python train.py --num_hidden_layers=15 --vocab_size=7649 --hidden_act="xielu" --norm="rmsnorm" --norm_eps=1e-06 --positions="rope" --rope_theta=94200.0 --attn_scale=0.0884 --init="normal" --init_std_o=0.00348 --init_std_up=0.019 --init_std_down=0.00348 --optimizer="muon_variant" --doc_mask=true --dataset="wikipedia_en"
Each number is 128 + 32 x the weight over its row's rms, rounded and kept within 0 to 255. Layers, rows and columns count from 0. Numbers have three digits each. The size before them is the row's rms in percent of the matrix's.

# o: layer 8 attention output (transposed), 256x256, rms 0.168, rows 107-127, columns 0-63
# v: layer 8 attention value, 256x256, rms 0.19, rows 108-127, columns 0-63
# q: layer 8 attention query, 256x256, rms 0.189, rows 128-207, columns 0-63
# k: layer 8 attention key, 256x256, rms 0.18, rows 128-206, columns 0-63
o107 102:116105162164154103157134120115145078189114089180122132143144095159202135157146123059123077085160118095108085172071113135136184141102183159068138153135082129112149147138088150131226136067166111
v108 105:118160122109092111139151162133161119134098162082136108167160176187070093153109163130102085140134142117126152130179075200171160102129152130151180083096165106064112117153106124109095128092123147
o108 114:161134051158096125116167124122153107054118130120098124109064185181083099153157125113127066140123141077142111182160147090198153145124154133121131099148056163137112135151173109110133162128155209
v109 097:097145117120112079142165105148091128122136107172140176094144078098092179121122087185142176148125110079115195115141212130111093097171107128141056133089144104146120108103114167117177129116126165
o109 104:162131137124123118101094102165127130131085062118153132103178145158162113167114124146094139147102059047123151133078201127119115103165061138122158215138088158121090160078117161115143105108116174
v110 101:117117176098088106083152163091157124117105154127120160135104126127066158146188183116076152079108139105132103116069056148129127113156166149150156145111158120137107086146190104175089124136142154
o110 106:145125157124146114121137177076077121120091124118170127121219167178073159115184167106092136110127097102114142101097154147134073101138135088141161066115148125157075170152155099198084113155138103
v111 091:183119136080139133104113179109137144115112150119143141134103119091115140179106116150090072092073111085129179177117151128074154164142114111140113165157141125089091095088152116158119172151079168
o111 100:168140146111129145140167155105101084125151134141159118096132097158112100146137114127154186148088142159156125123094191125107098150075080139100132145160152071141100136132087143191097132106176135
v112 103:176129130163085078117062098130155116107186162154096096109171160072207125103097094134134148099115139090102174065055206178133111137126132148069157121142136202144167171085150144093098073114115121
o112 104:176158095166098089123138148173134127125145109125093100164111080160164126149049092146087108144145181106117146081100181161120122117145194171104181131152113167131191152113144122096128179120124099
v113 104:167084139117119123153153091093135159135129141166093165069125133143093187117112148198148117120088126094188177167060104080090104116100147120114072145136140156111111095142151136107133132080196099
o113 111:121141171115180131136139108103127164149141152164133164161201117108118155121160176136067120128091130110120161165117104135130162075107133101142128151127144111082128152133165064085102126113159112
v114 102:161084086193168106110132206085110164160076154187101130147153085123097119126122099139184102177090155095112143157123111145130135068106100115138104093170174164119150099130136138114117149172185139
o114 105:181124083174137103152135176109113190129148152139076111173140112045092118092161143141167156176128159049150133157133162116148168103131182057112083136185124093069131095123139183092128107111123137
v115 109:211097157118134146100148098125107153164165135173114153081078158171150067141064075112149175142121077109165147133156146141076132139114150110126157120094109137092144181110097080148083125079099139
o115 112:169132133110106178103133150128127183138134108117083106093134194084153086185101067114160143156124089158100157131141183116146135126081162168156114154174068120115175131163131125125067080136160158
v116 104:143167121115075129118108136147095108119147109085135184117163108067106084082119108087128130136141174129176109182146185156130148166146102105086116122112158090101175049159127093156133134147126199
o116 109:094190109191170123160144146151114083116130094127123140099138113102171147077163132139092178120124186089113073062148109087084077152162134142083096106112180119146169147167090130183136082116131166
v117 099:127162095084094132078050098129124147112070082134181103078089169128130125147151141101065137145151088098161110103109124124081133101088130171128094103106134151112154150085096129128149074119140151
o117 105:144190128213067122038126148106132098117101141135130113091074079139143154193080153088143143142138105127151129106119158152119140141083072181099081146059151140148132129166089157128121071085178110
v118 104:179117105131095117143123220074110156155085185119115119168131128086157113083086105043109109134137072135125117137079084190131121084102108080122149082089134122124078123150178105123125179106078161
o118 110:069197135187132136132114108119078169096072149151115073140096063125172126046107137097137161153114116158157141115102135150143141102170125090076099112110146083153121118127096144139143147060085111
v119 098:135105098093149149121095145129099118128149079174167126177137140182086084143115115103144126164158123114140107091131131146133141130113191149087132108158073135116098134111126138148179105158165129
o119 108:164107112145189122051115142117075144103141142143121116130082140134127131111112173071137090125156116215107122103224151097146097077136138130180139140205131096118129164111125125188079123137137145
v120 099:140109114134144131125160150200146133092192139103145166143161153065133121088107113170108105166114168114111145092136194064057140099075138111090160122148138144088151129078135129140118135120226110
o120 098:126135111112149109127176110143117176172206096138154129132140184089111159142085143164114144125102211129106190112107146161113150182088077138132191102151136157092156138129154100105123076107141163
v121 097:105113105172129126161132138121114110128153105110085143140136114115133121116103095085135206172123088061150100097124147160089144170119143112118115142136085183128090130165187082140092162129135161
o121 104:130090113171151117156163095082089092112183114111109170146109131149159161148163099139141142110163119115105105165078104149124119141137107142068132146118122137110162073113183126146099172183108143
v122 106:104138137143123105160104151082108120146147140121161185103159124104113142116122064141121149137194133116122062129135116134137194129158132148141086166155133145085127113097116139126167146168090073
o122 107:197132128100093118155095113123148046139126140108120168101143117097151118146078132140109184121124138107107115182096110152115108066138156114133103163184176151089080113115078191132136114132098128
v123 100:106085159140097125124197224109107112177116160132165103149089163113133180165122156117107178152210075145087137148092122125146097109150144153177147128109191167168121136152083126139120098106189180
o123 101:097090152146091121144154213099095122193071074091104030103141162071177124168080163144149203113135068123075128130125153111139082129089215111131128100120188163234153109139158152100148118173146137
v124 103:183170116122104149123072122115144170117153127135118071086109212207139135112155135146079126149168156110146132145150142126148185137163129087106179069135101172137136156138118106118155063155134159
o124 109:137081102079058178097083139126086163100113102160146059140121185179124142106099130176142100128133146105133100103125136139226174111099140156098132106119140143102138135144112146131120117112149140
v125 097:148142189111172126129165193091179081098148122112139107092150089141141191123142150159109115154157119098147114111075168224188161145127124090121137149109119187129106115123133081117104170131135153
o125 108:133126112144118100132151134123098126101116074121133129196184121153167118152125147124140084164148091132130152130143125144141145110139098071099148162173178157089122165141097065122170174098184157
v126 099:136024076143128155148160120089067098117110070103079119074101150122124108105128130120119116101128115193118119117129148164164092149114167058126134122106178106159134065150140176098109136090161092
o126 105:154101114131150147142193131189094176132133126132127103112175150159163145100162152015144107085130131145141128110119087117140190166096128133115149063116096143140159114183135154113112106146150126
v127 100:122146121187126171120164105110130080114189122125149161116076076123205106102169159113165076085114144136086103121121092121227106153141079090147144123145159099021096060141185146128160116112131167
o127 111:135136116199147146189111154097091091151122070136101115075137123107166101115138126164115144123156122155073136036078172131106163061111180094103133139133138106055112097140104128113138121108099172
q128 091:086113126144130112155080112099117127135117121100118150117150134173149161151151189081115153101144075142083144118166160143157157148127134154116093168150143140126090148125111117166200139130153085
k128 083:113140115097067140095148108136139124132150169111141163144096097109168106114134090100142133095043209137108165114105127107184119153194146144152161155181162096075095129213117099103120184145119102
q129 081:131148072158100122091156102098137170155158079122187115114133131091137105133111131114182168056161158094103124100152113129140107071098108127132142132115176171095120096138097120135133087135151121
k129 081:090105106088190110118069122120153054126117114129104129071161098116106142165113075177143165171119153178104116163127150111120101132142130081113127117133116132153103135162127154161113127123113073
q130 084:171147112134161150137137231072139080128112093188141157083083148076129121146140182148133101116128031143112123090170152080153174164138160155111108091114099159142090123156162112130154152142139125
k130 084:136069104115116103093129090055108165123165139134151144116118114167142140068114161132123139122090113126187081131092124181112103158167157111115134150110232144067115142118068123066139107107174090
q131 086:116143124167116141151166100125096143101122113069122159142098076163118121196142151092171129134120200147169138174103159087152128110142150175090059102089163133132152135108132137123119106122125135
k131 082:136143142134192126138129180119127057139132122174127107156085125134085119124139139138114144124128107122159074193175097141092129121113075120131124121090094094116174097165193179161124148131135059
q132 099:103119123147134129065041100117153163099142114144129110127128126049115100111120122132100089152061084134129139120167061129118110132103122143129146117124181194111097179101109101099155149154163094
k132 087:111130094109155175142079096146103119153102079138138150147123126118122194084161157070122130104122155092094118108127085156167123137129113116152195184097116143073089141203125137029149127138145174
q133 080:137164092143132059138124137083153133095092121118136130140083130137092137115159116154119184112118142103159181170112175116110140161091172098150065105084096124112127151140139120117156092106129129
k133 089:113123104125101063121092174151104159144068117152116087136106071121097086170117102107146190133121105137079096144148134168132114093149113206151122091162150129153105105069113069137146153165156084
q134 092:094144114193114105110111188176176075139096100131132080156085175091102118092171123161101141105100107083095152138141142154123158206150149206142132157127113088128091122127161110155070158146158141
k134 089:185061175143128067109162148134105105159091123131108108131109177158156170140159113121120095085105107116105145094126118120044113124140097188159156166180113119124099092150135146181155120135147181
q135 076:133084129133116065118108083104108156098134205202138092110120149088116096132144151147163106174136153127189066123105166159060097149160171119113111128127201147128190123164079147136163142164077127
k135 088:158129135117071202169176151188152111151096117159169107119138159127146079090127131135095125127136202170132113112109183063108103121098141182084143125153137171113106152159046160163152153151110087
q136 079:160158103113054184158147073083108170184132162124098115090195136139146095093127149088103117109146151103124161106171169167152086163127129120132081142153163135145064103154173094112154135156141171
k136 087:156146109130096139146068139108097144095132130110164087096148132157169145128119094161147170119140128123113135124114163108124097130107088180098167199221147146094099175119149086062149173135116125
q137 090:139066122116212161116159138114150106121128136131131155081072130105171141126114099078098126136155077112110135186082119148145151093143153141093106067088148089159118165113153125105163172131142109
k137 091:125179075158135137103170163138126123104158145143144128143129152115130132148123102082153137151166108161120047157121071142153157168145142142162107090126183161147149161068111158169116210083177129
q138 096:135092178144132108188128069121076069105127108129073122115140111156073104131088065042174154148054130153079135123071092108166117143104101162129149116173097111093151114124101140153105075082143071
k138 093:197105164095149166161135135162109106126105142168140113111122115142167124093113120121106128126081075125180118138145099162141114145172128154176178124141149141122146099143142129156131149149120147
q139 088:119157120105145152144081091117134235088169100105156154119113133187185124097105121119070115069120165063178163115116102093110117118062183077109141100119140109181142074132151119128139115138087166
k139 091:115156125133143072089165123067146041070142128148119176131115099142146149155105137141136145103139163050164084125136117156147067146106180133120111152158167141109138100110135128103126144115111215
q140 092:143093120119144087132159136107052093074083115082100087105094094126146137135107099116140115090101162112104175162129087185080112136124133133139096166127098214108093060120065160108101115089131105
k140 103:148111139058127148146142119152092130088078132140120082113132084136084095161109163125133076177105141198104168113115147089140042120138116110139100151128123221075128107215092178103145120099191149
q141 100:138110109090123158138097146091127110075076128117093117161113154173119141091083157122141121139062114108101135132115091117158128138068101105127136206102121109146111099088178094152114134113138142
k141 092:170084129103123121134141132119116161106047088128102110121133140159123109059056159114164166063077099099127126107157139077137148143040091083101139151101087135127113104109116031128091129089132100
q142 115:145106163139087140118111205114119157123189123120127180110099085141124117098175100186120188098176200105121139116085162124105215175084120106170123132109193147111133125179140138064133133128089051
k142 117:153140121135166137131148182135138105135096121084129147154159151139200074177169110153130155108117158101109164133112191121103201106098127197156161175140160127122110153131169143094053165122146122
q143 109:061065120129098096107183127073158128162129102196129155141168122111147191121114088147140064118154095182136159165146177147051168148104137209113109145142159145113155160126112091078148135148170127
k143 113:086086090122108141095176117116067196129122106065093144096114125119148089135128080144184110110185119177126134120148138162099139144116167194093062062131105128131120179117139130129106128127169093
q144 092:075159155086106078074143159121170145134090130163125203143094146153136117113139056109131126151109160131133094082123176128141160167119165121148135095145123085081135123115148142156082152145072148
k144 109:100132198093125136098116143124158112093153138135197151167070081170192105091106076112138109162135144171098108065128167142141099124141156146098151124180131139098121103121116145153111133163113146
q145 096:104109117154109069145115095132170163142095128137141104069098140123154089072182123122143105112181079197107158082126130036141132147041105151116115188149127183138160114138092149154105107120085162
k145 103:111137138135114082095129141093119179163137120119171123119101106177192050109144120146163150144190121157100147121106141080119138126093086122127106233120127139148081105101098134167123121122099134
q146 096:108199134152147085095140088138205224147123124076163148105187134163162104099149095085106145152150152055113137096112170173111185140108141082176135138126140100147156142169138098102129141147145126
k146 092:123244162175130057088163068119149110157127098081152156134173143121085117149177138163113163123095161069105109063098174198067130188125123110127156113071099136122167124100167124078089138116118099
q147 104:052163179137134090157079117142187092160050128144115185111107130122117156140143105145087116084187146127211166101146156112149146170124182191183136085133078139109163129100144083100131105161127122
k147 100:102153144111095082151133091090132102156105133070180207137087126132180118113146160151102145092168090128158124125112119128123120120073194189097179122125137182082129128124183070115096125156152152
q148 107:123164154149119145043196117128174133137114112106076123133155134135120143151116103115133125148135073102110149160100176151093123103143093146136089155169113149146147144185120121164095155075162128
k148 109:114118116128111107103098110139128153142134130123118053107127107146108126174151118133118144133143074180142109094126178143107149107106161123112146108182109144071157121110119123170081098090160152
q149 119:142136147164148101147126149142128090149114097153172116128168167122131080141132144152137148162084121143152093116121071058210088081099153123107112173105107135163120082108102129186107079112172135
k149 127:112104196145152091135192107114149098157100110133167183124149147119142161143143131166146183129085158160127121132105127099159112130113108077062160158075121127151075152123172136147155110115126150
q150 103:190127077111108082139141103172169195169162071091182104075171167153124160162103158130149128151206124091120117120145098139159144140123161089106155080114136137117091098100117126112078112091112119
k150 111:176167082107136123195154120129175135165178103146168160143191157113124099167189153181134115123156135096113128089124088129165162129047170134123137088142140179148135108103149142122060090108132153
q151 089:136107154108158098158090130119097149132117089124113071134180121128108180093058172102212168160115052147122093137084143129120120078123162123109176156146158107148106168143161108109142134120167186
k151 096:140140164145179121162047065152141104093093122085103138073167159141146197061091133164160171203166025118131138127123052111103178100149112108155143113136119165141102165125164105081167118123112196
q152 107:088156099181134135149131131147074119141118125096098160154134116129087146118144159179140178151159169126134133152108139082129053139164154148146122115144114153172151117141130050162113109161140140
k152 115:147176109136096000153176114138100141150122112090145195113168130111123192136139157139115154164163111105125138150132122135147070197135100172138125185152110099133139177142129129148175101151133133
q153 105:079156146096073100120115173141126112138096044163123095140106113080095134170141101196099144071161114117145119091125076129122110146079146084121181129092158144100171096138180143148083113100148097
k153 107:115127121065115151131097122125091092100070105119133127121164162104105101131133067140124101186156166116160137150103087105131089148111189108110125108112161126106139099176164123173114124118135051
q154 094:156146155145178088156140108086117141133163125179106098107197090096103100135154110063082165137096112072097143141149103093114114129171158108073161144114134195125118149136099140129123089076150115
k154 092:123164151171077177172110088122126130129149127134105106117181135121079134085090158094122136125125148121105158105118165106168105138115129062081127125110154160171137138140073111171150162089123095
q155 106:149077121129140116118090117170149095120122109122246166092141214124144195155067145135138144132100142156178193147151102047130171156147137066085126176101149164129083144131139123133090131110106089
k155 116:099148110092099130094095095155128061060127132144214166050146130107127112154118178142181144167115150182171133145163114092235160101116157107105155104077228165128120118123100100148080149109109091
q156 104:169174157133173140125170135071084154158130166168179097118099092076123130143136078159154147068139134144149145115098121152140091093106209106137089103158073114107092147088173150080136089125104184
k156 103:152119105105172123099174155059146152150133172181147095118138093076105144097148079083101142099156170186128131085060142151142113089151160116125127159166140088134070070100126157093165128081114161
q157 098:142158153134122040172093106117092039103093154107119072152071117156148156129143110082104133076138137057128098161146097130085111173155113123125158107113136149133101108089145127071138154092096097
k157 112:079132158116104099173096165205116028089069105090144127140136107127107128137141126083078083151187134126056114140121126097119088097123130032107144111129166153096123117158110137173096121142168134
q158 127:191161143130126148133077116126179142092082089164103099168101082133158072125132124103086153150170151133157126060218085089177101128145127152190168070159094124122189106110146125108147101175142112
k158 119:188144121098138168171151129123141177144120057176112127155076082123148109092191188126086165056115100126063138099100123135175120115139118125138105100123137094094131096123145147124112152172153140
q159 092:118142158054140130055112089175161194159089142103114099147118126124135133111107142252103105104122154128146137101105120137099095141109081113111130155124189085086120196090160153112132159110159159
k159 098:081136101082137157080095099147100145158087118103124141141138145095187112154128126179080100155116115124171086133187098129135114142106125141145215148106160119133070124092155136102184097143103131
q160 073:073114097144139127142098170171119117111135156096132160123176169158133095132127059120113078126149185105166136110086106085104094088119097097163167117132101139124158104099063088127101078134088085
k160 081:120183083096155083099101173217132116132122143148103126103113126086133099166123102149126145171194159146150130106121110135150121084101111172113141119104085101138182132094168090177123098133126142
q161 086:114122060083137152125106130161114169097142151131136179097104062119136086070126109139136096154131054134147108124109114117137128122127136207163118115115106155118136120048120053085089141130071159
k161 076:101122095135145119130092124155137100169084070094069136107163142102106162117099123131199149165123213146150187148075141107113123105133180093119196158061163117125127129141127124088038117139161106
q162 078:119112131103107116178136116150148074110113119079178168101096120105088140134199168068115144141134115173061190173125152125117143130154188148091112149093136122120102176152092201101166141133107207
k162 083:158089118176101072115140143154142169137105064151030103144079124149124147076140109106105136104161052117135059159156148130149163127115118159150118134167133133148132128134157111095097148135123118
q163 087:167109109138089140110156121165222206097133127126167160077165089107155088110156117123114105114153169095145096060099146149104063153113137115091104105137123176086127084083159134148063128114164138
k163 087:057158177170123189149150147064063086090074152154128141161185136132115142092085125131167127119153129086108190156098134146132165161145175081170119128094111133130170100110116114115145144104139164
q164 082:180128054073090127144147067125146147083194122081163167152107161121103067135147191132134142186176178165161129142142154172144203172159191164103070119122127088138166103136131120130107174144100113
k164 081:085168092189100172154153123105134132125131128196138160141102187155171124195077131101151127114138129050077134136147104163114066166120140129137115192066168122116139130103167113087157103113104200
q165 089:100078185166122112085144127118131105063115106155074096074140143107118171131113087118128095151113077137119094117102084133177092131069109095090190112166141156141119097066105150173157105131122122
k165 079:130057092147138123127105164169110162119145107113123157149124096146084138163172055152081147141127128163115140126146125092080154110126131098112144147126057051173137120143144066146145128125137119
q166 079:113069113094120133123130112177146134121035158075155139193010142140139135068147094077114133152132144090091115160090183134149157146117168094124095082130117124125099168114115121090191186134125192
k166 088:128136095131060107094167129124108127144089109110115143184068112122090086080172150069153137074103090101110119090126149044190141143082133115116152141162117130160115137094156113080155195136144151
q167 085:121119188137170096108144119122107158149100078093113127211174113147157137182125125151085133109161148121128145127159124187096139103130100141130107111123095137138130164163187134131075068145134098
k167 084:094127150131128138122127129157103126148118099128138132170165122121103127129114142175088134183127132149175125148094110122100110099146087178130122140105152118112195168197146131124162106206120078
q168 079:119159145121108099190130122083103127119110123157079090167175104122125166125155075086101116151153057117152133108147115103137153118110197106140119155093051109149142094109052177140145081092144111
k168 071:164139152053084127142090185134120176128099139130083107104137139170115070018170108158091119070100146192148153131091110126146182118131148082103177155134143087159063082069100088187104110092128128
q169 088:070129153103150157110136114163151134163123107133134137188135130110148149122064153133136144114102180150083155107066147114122111163113084113134141146117141109154145178165191090062160121217134135
k169 086:069147134109161142140146153152211103145110103123179164063120082151171153172087141071110100153136116170075132146082122122088158072083134101122111139102162115121141162087091148123128161171134087
q170 086:122111106113125097055101184154167133091159170166163114144106111149104162103091141151098078113125102140175066081119148116132112163143102127138139141141168143108135150104134141156156183154092110
k170 097:145148145135145155105121157135130113120133147148148187138114114174115131157087199125153138129135117133186101123149167169102063094200094205163085111091162123100139138114108133135172076152107159
q171 088:130136098134076184140124086114148184121120049159178103145106153132188119087116108175109153112058177094068167140089123182120136184140125121152076114111116109110072114174164106118116152121151143
k171 091:138161141146089115114082189160164163106137080150129129143090136073142139075130126159150157123136128112113139107148134160052084163094136096069090137110132153128121152149099187059131180119092157
q172 097:106079089143126122141115146156163241123139114104119091155160106136131108152150108169153073065107127121200121172106081169106125148146103147175089089131151148085181150103137142148103102134086140
k172 091:176148131085147118143151173170089093094124125129158103152129143135115122189155112146183099139163161147207153163151076174103117119170116216145098136102172135131153107112096150148079041213111163
q173 084:113083110150135089149049136076175132096138122110162145185153123145091099145119143112129132072109110104134160150175155110137125116140148169195153119168072136134089114120160141079148136098055134
k173 090:142138096134173099078050154089158108118150123099095107178130088158110077127120167126135121085110113104189125172145152156119104098122130109156138138151113141158085082166157111125100215102094137
q174 094:154154133143092126129105031105114111137109143206117145106146103157103117150109084120108159126102111182193139110128079094157170129108137144109128109133131131116107070152130192090149130156108094
k174 094:155134105085092169089121057104134131146127132138093152112196064114126113123137101143140156158110092150143109104121092111139136138122146175147171105164144091115163147169116135133171140149131119
q175 102:065130156144177169166150187166090096138119096092139192083175145155106154146132095105136171100138079158104105091103168143146069168089158196135118136154136149152125106122148084188158150178158070
k175 095:151163150082129145161134148108107079105184097099127169140168102142133143122128141107168136131150099169120138125132141170122170176103115250116107122156154148129177174118162113131072121119160068
q176 098:120124139168110125115186149100159187080163078107083118134144169186121135116155087120173132123099105162140147102053119108079105161122159111121159104120148105124131096177161128111137031125100169
k176 101:202142151118117133120177130114197132104134102116125135116123124198079118117140114215148153184175126139144154107104140077057150165145156139048136085126137132115127092157115159120096107100136090
q177 098:080092196135087104168130106117101050151129099104093089112122101159068120189108128116104138136137180153145160113133130143211133157175166147114175165162117143117115152158104145069189131133085103
k177 094:129115167124116140139087068069154108078126092074081149121104111166124126191127120137089145180122147182109125173158150098180126130202107105086156137106166092114144154171123089087164150125144153
q178 105:133181145050104105127131118159167160139105117115118167149102143137114129171152115129124105055126135124109099144152131156180133104104109143059131120110084116123139129140061163093098154076162141
k178 115:149150111101150131108140122114111237190155148081104112191117178133131113101175109106116120069098152064059136143180139122154168144130151122122133111165061091137162154144151143102111132113144105
q179 100:111121126108110111140128151172121026093122096112181121061111095160128166152062106092150174181119128112130144141128170104200070214151131157116151145090110172115119151051108106180134138114141111
k179 096:153109115026146143153125110140132068063142121089151129082139072143119135097081172107127163173125104145094142135145191089189116160136093135101075117176143137139123170123071132196111081154180144
q180 101:140178143146125121113112116187138123149172177161196117102140139148117124113126169170133134110089122097155081147182139088107099103128202178167120156166111081152108108133053110128102194132055133
k180 106:116151153135143133121160083153142133091195178109167145107178116129135154157089156067087050124133130147135132132124079102072131105165157150161078084113111068089123131220092125099103173127079095
q181 133:175147112171158088189148084121139190136201143132181149061175144145087133128140116092156106102147142054156159112104081150111192105148088140167123132147156104132158159163092150078127155086163122
k181 107:115154140198116124219173117146148075158190113190158195091126095077109087107160135145138142132112171102161125079144074110146165085087121130129138115142154168158171174120158100108036142092096152
q182 098:162094086125112098119136119094122135119091128125112135149163138101088142114109123119098123156127188135104109060116144119089099096081116129167109133096102073118184082164125103103080154175151107
k182 100:143130113136155052108173144157129153182094141136107095151134155137096117172140130099137114110133195131136112092068148113075148111121101145131164160174119095121150112150127056131141117167191155
q183 103:134116097161144110172044112149167141088175102102158133158052175166187120157173141138180132081109139103136134164162068136136106148175100111087165092147134108144112169133112115148147152071153115
k183 112:098175109177142120119047112151141070109151139178188137152156150131200112109183140180154167179125147148105132166136080158157100147146129115105144125125163167132139164149132128148169144117094092
q184 099:104189119149107129117055098156146141114134126108133046119145146146153138131135135172147142138155096158206157148122107127091088096179156102170138063167085128110153133127168155139055100151092147
k184 105:117137120114105102096051089120162150073170135128209071109122116130161121131124092194103122128087128158138174102107100116121120097099115119147144046139139076123143091119107151131149128109099152
q185 100:116165113112119118122101146125063058120200169109145143130108141165118164094171133085134091182117095057132078132141073131101123169151077149132110143133177144109095149183124144144139156077087158
k185 100:105153170140136115186169165195110050152160120045102119131120142159088157129183134122142097170137100081079065135228094097109111159125092149197101137151129145097127149182137139164133109120158157
q186 116:075123135141108127172118155126152103095108107146095115129111122113147112156135169142130119164125125173162100147116142064179090150059120113139082078146149140154153087104157153167121099186083133
k186 109:126154138134089104130162175125169122118091116186149169173112079127165149202123133161157143122155132134169132139088134122135097147096100141131133174181130153129153110129151186151128062119112169
q187 093:118153126176126174095133183217153166085087194155249141116136127122126153114152162156126119188126157149181142104191104108107139132116094131189089155163122104136125133129149102151103186131098164
k187 097:140157195146150126133155143148158144086125126190201121110164093149143154100135148100165103143105125164142108135133131147125156097141114136177089119130131123117079175157119111152110146113031144
q188 095:149125134109189144134157118125158140126190117175193112107115132123141074092112162055105136175185156116150178135128093098160139150166140121121148064102224089106139126137134134107146083138078159
k188 097:160167091113164153069129121071110180105166103065165110124142102100123111092142125119159118108099160118150133159129132081094114186120141042159140045128129116114154147128103110119128103150146176
q189 104:134125150155136099196108105091070140155127109127089114127156111113151145122084107115123152122123093080136135131038187100123107170157133143163088133101136155094100124113126145100151147200124162
k189 103:114121173136095145191195143161127118164142113110096110137156126088078087136104151184153119109111134136128142082112133109153127085108215150159097130147142174130127141116137162119125104211160182
q190 104:103135105133203097158117080147135093113136134142113133127104122122090089162075126158182153159100135103171111132088085126183150119129177111133133145099121128144157135104074106139171114122131120
k190 097:171139130092174097158142043140148124090124072142145187135077189132121137116067140115151189132118180097149085153137099156182120137076118104103116175125143150159148075093104135163211102103144173
q191 102:137146150174146107128137108122221128103132093152110071046122052126125112178149077124189120119120167103140087136101146145136099145114102126167111165140141101120169132131160078165124148086161125
k191 092:163149155142127134094135137127118117131064098152137115056116145110180066140202105182161065118139200127175112099108114083139089165085110112085156106117078113114126095093155106111081110094167100
q192 093:115145151136158147126160137103129070133154120122144108120117149144166167155152111113178084114149139145132169120137101167091162188138131124162163121140183109167142106114101168093083099153078119
k192 101:119159138120103133145172144121172119141137094135172154066144136166189111165139176145124108105106178111115155083134108163148128140110135159135159087109167144109150100130119107142108133117177093
q193 096:168167128126094185115115199071081148146144160055058204156096121114175146133125120164113120106074118150124132190089148167173113092118164140150130127128120068073153160120137121153119195159143108
k193 099:176140163144100108167087212100084135146104143093097111154108160090159158115106150111123122134089165114093152121123129157189177133124087117158179125149127092091153096071109158081193139177123138
q194 106:125138148116134216120166106169161105115120099120196091050151111129143089114184110168104152194117164132114165129165079146114117111115087081161114190125082119075150165118086153137117109103112104
k194 119:143126131091103175161150133138135092113129115156187113100146148125107142102127181143105180168068141072126104129109154127179130117118109094122140183096135138109147106153085131118123132098065088
q195 100:064096110085092104076132192057131171099220186100134175132132150136164107136137088174140119120095156124122147130032158090061138111122087151145118072139059070122158155178083115131159158078124152
k195 105:094126082090083148099092147101091100150181176083164135140109124104207070120153105178193132116138193191125142079107161131102157098111137156145122140196122119157132124126093168131149103160120154
q196 099:184117157105185169133116112145220160107060105142174147104151122113211163131104140121118137110101055127139097150116079184149109050177114105122092116167127073155148091149159107172086116122115106
k196 102:177185155119189165142138158165177117110083139117123145094150106111191152109098164095161123089058121143169099153114100164143112142131130139140134145151100121174132124130147117138123131094100103
q197 096:093123128109156125114156152075161180141199136189140120173170124119089127084151113106129133105161188138147156080135167154079112194162134140177126078167147130170114117141163093087151122125171120
k197 100:102111131153146144130087155084133149169143122163103165130173114101142069111171123089115103125138136152085129098098154138062096168103173128198143087100168169127121082080136114100099149121162130
q198 108:078161151095163148143114181145102158146216141116146149130107111147156143133193161133163112085113162139052168156122145161164141112147116104072101129161057161091154152155112146123108135149079172
k198 118:123135178143144165106057171142144178147177140126177106151059160153094165103105156117147079072076124128116131158133147154144067137157130097134057102142051150134182162152100121114164154120074147
q199 100:068108139101178136097175181123101108130151162132095174162169163141164127151092136091165162124170104160101103079083146125154089118167075177089081148066152149162141113109158115179148129113123117
k199 107:069153125184174155131166174108126087063165141120079147135144111151136154146074127100129144129160059107121147132134165163155154136184122079112109147112187150131151105114118113157081131143111113
q200 097:085157092124096095132117126125131157151137136025114176101114137144188160109134074128131137137115086160151074043095153179085127180151132180192144144165116137099132128110102021124168090189125120
k200 097:074134129175095055142140090123094094115131162108111129162135161150166096127167116169157151103077104122088130033103102120109136157147200239118152149129088120140107135067097052102151056138113131
q201 100:208159118105149130098118161104172062074139086148168108083110136148190105122117188108158083208164102065120114127160096130147146131163113162152105095155186135129124151127142115157087178081118102
k201 114:134122129067142091106159130086121104096124103093108051092120138149133126072101189109119129070112113106105130133135116124133152130130116092167132079117125083106111142134128076208072124084137097
q202 101:124135107125119170099121131189129075141046108127173101125109166180162128117172138175147216114128200083195133119113078076221111119089146109176100145078112121118108097153160181153110139058109131
k202 106:134129135109116115091115141120115082159059118090118117104150159157162159101147152162121193135130177103178121137120086075166093124141117071134140142071108135099114091167121153150105155105101119
q203 105:162177158102188136129168184160083061106095174155088149124097095064094114076146080113053118103102108142093184093178212121082156167124138170162122141100192105093103111071105104098094158095130142
k203 111:186154188079092157136120137172092080175083117123131178115153078093079151084092121063079092184161073143076173133171149101108117112110069108166127141163142154066094114117129117100124128096145124
q204 107:161148102100109135110164177102144187119135103197161097093100088129153162085110209148160136179142135107105162126131173130129138147161146086090131100120134204119130084128139080161083089152157142
k204 106:075162131140115138074186117078172175164120117128093161129147083122094121091131159144149137107196125078117167091116121109134103156055143071126101131081100202105097146115155071101128065154147129
q205 101:112119104191136089153157131150104126158118081097106104149130108104127126128091076171097144118169183142058172112112112118143053208099128124141123129188104162131139140104178126101162105082130138
k205 102:153170110140149111188140110171114102130155113129090105106181117133111127177131104157126137079130180137095130146118123108144090155136161108122137154173094147130161163151176179126126122069142139
q206 094:147141222125138148097172090110081128122113141122113112107122070099153121124081167157083113144099078169129104151082104104118132087094160129081147119127185118118190170144148106136087154191129134
k206 106:134105200158108176159103126119098123087054182103152112143109166131174177155079115163124158162119099151103087163115095116178120147072106090110110153165135113130182111162138142133161146174119165
q207 102:107092145081210100130144115093141079157107111129181143163116144151139142167088103114037097151073213130153147120127126094178122103147112094110135131113125125128120122126133205105154069137103157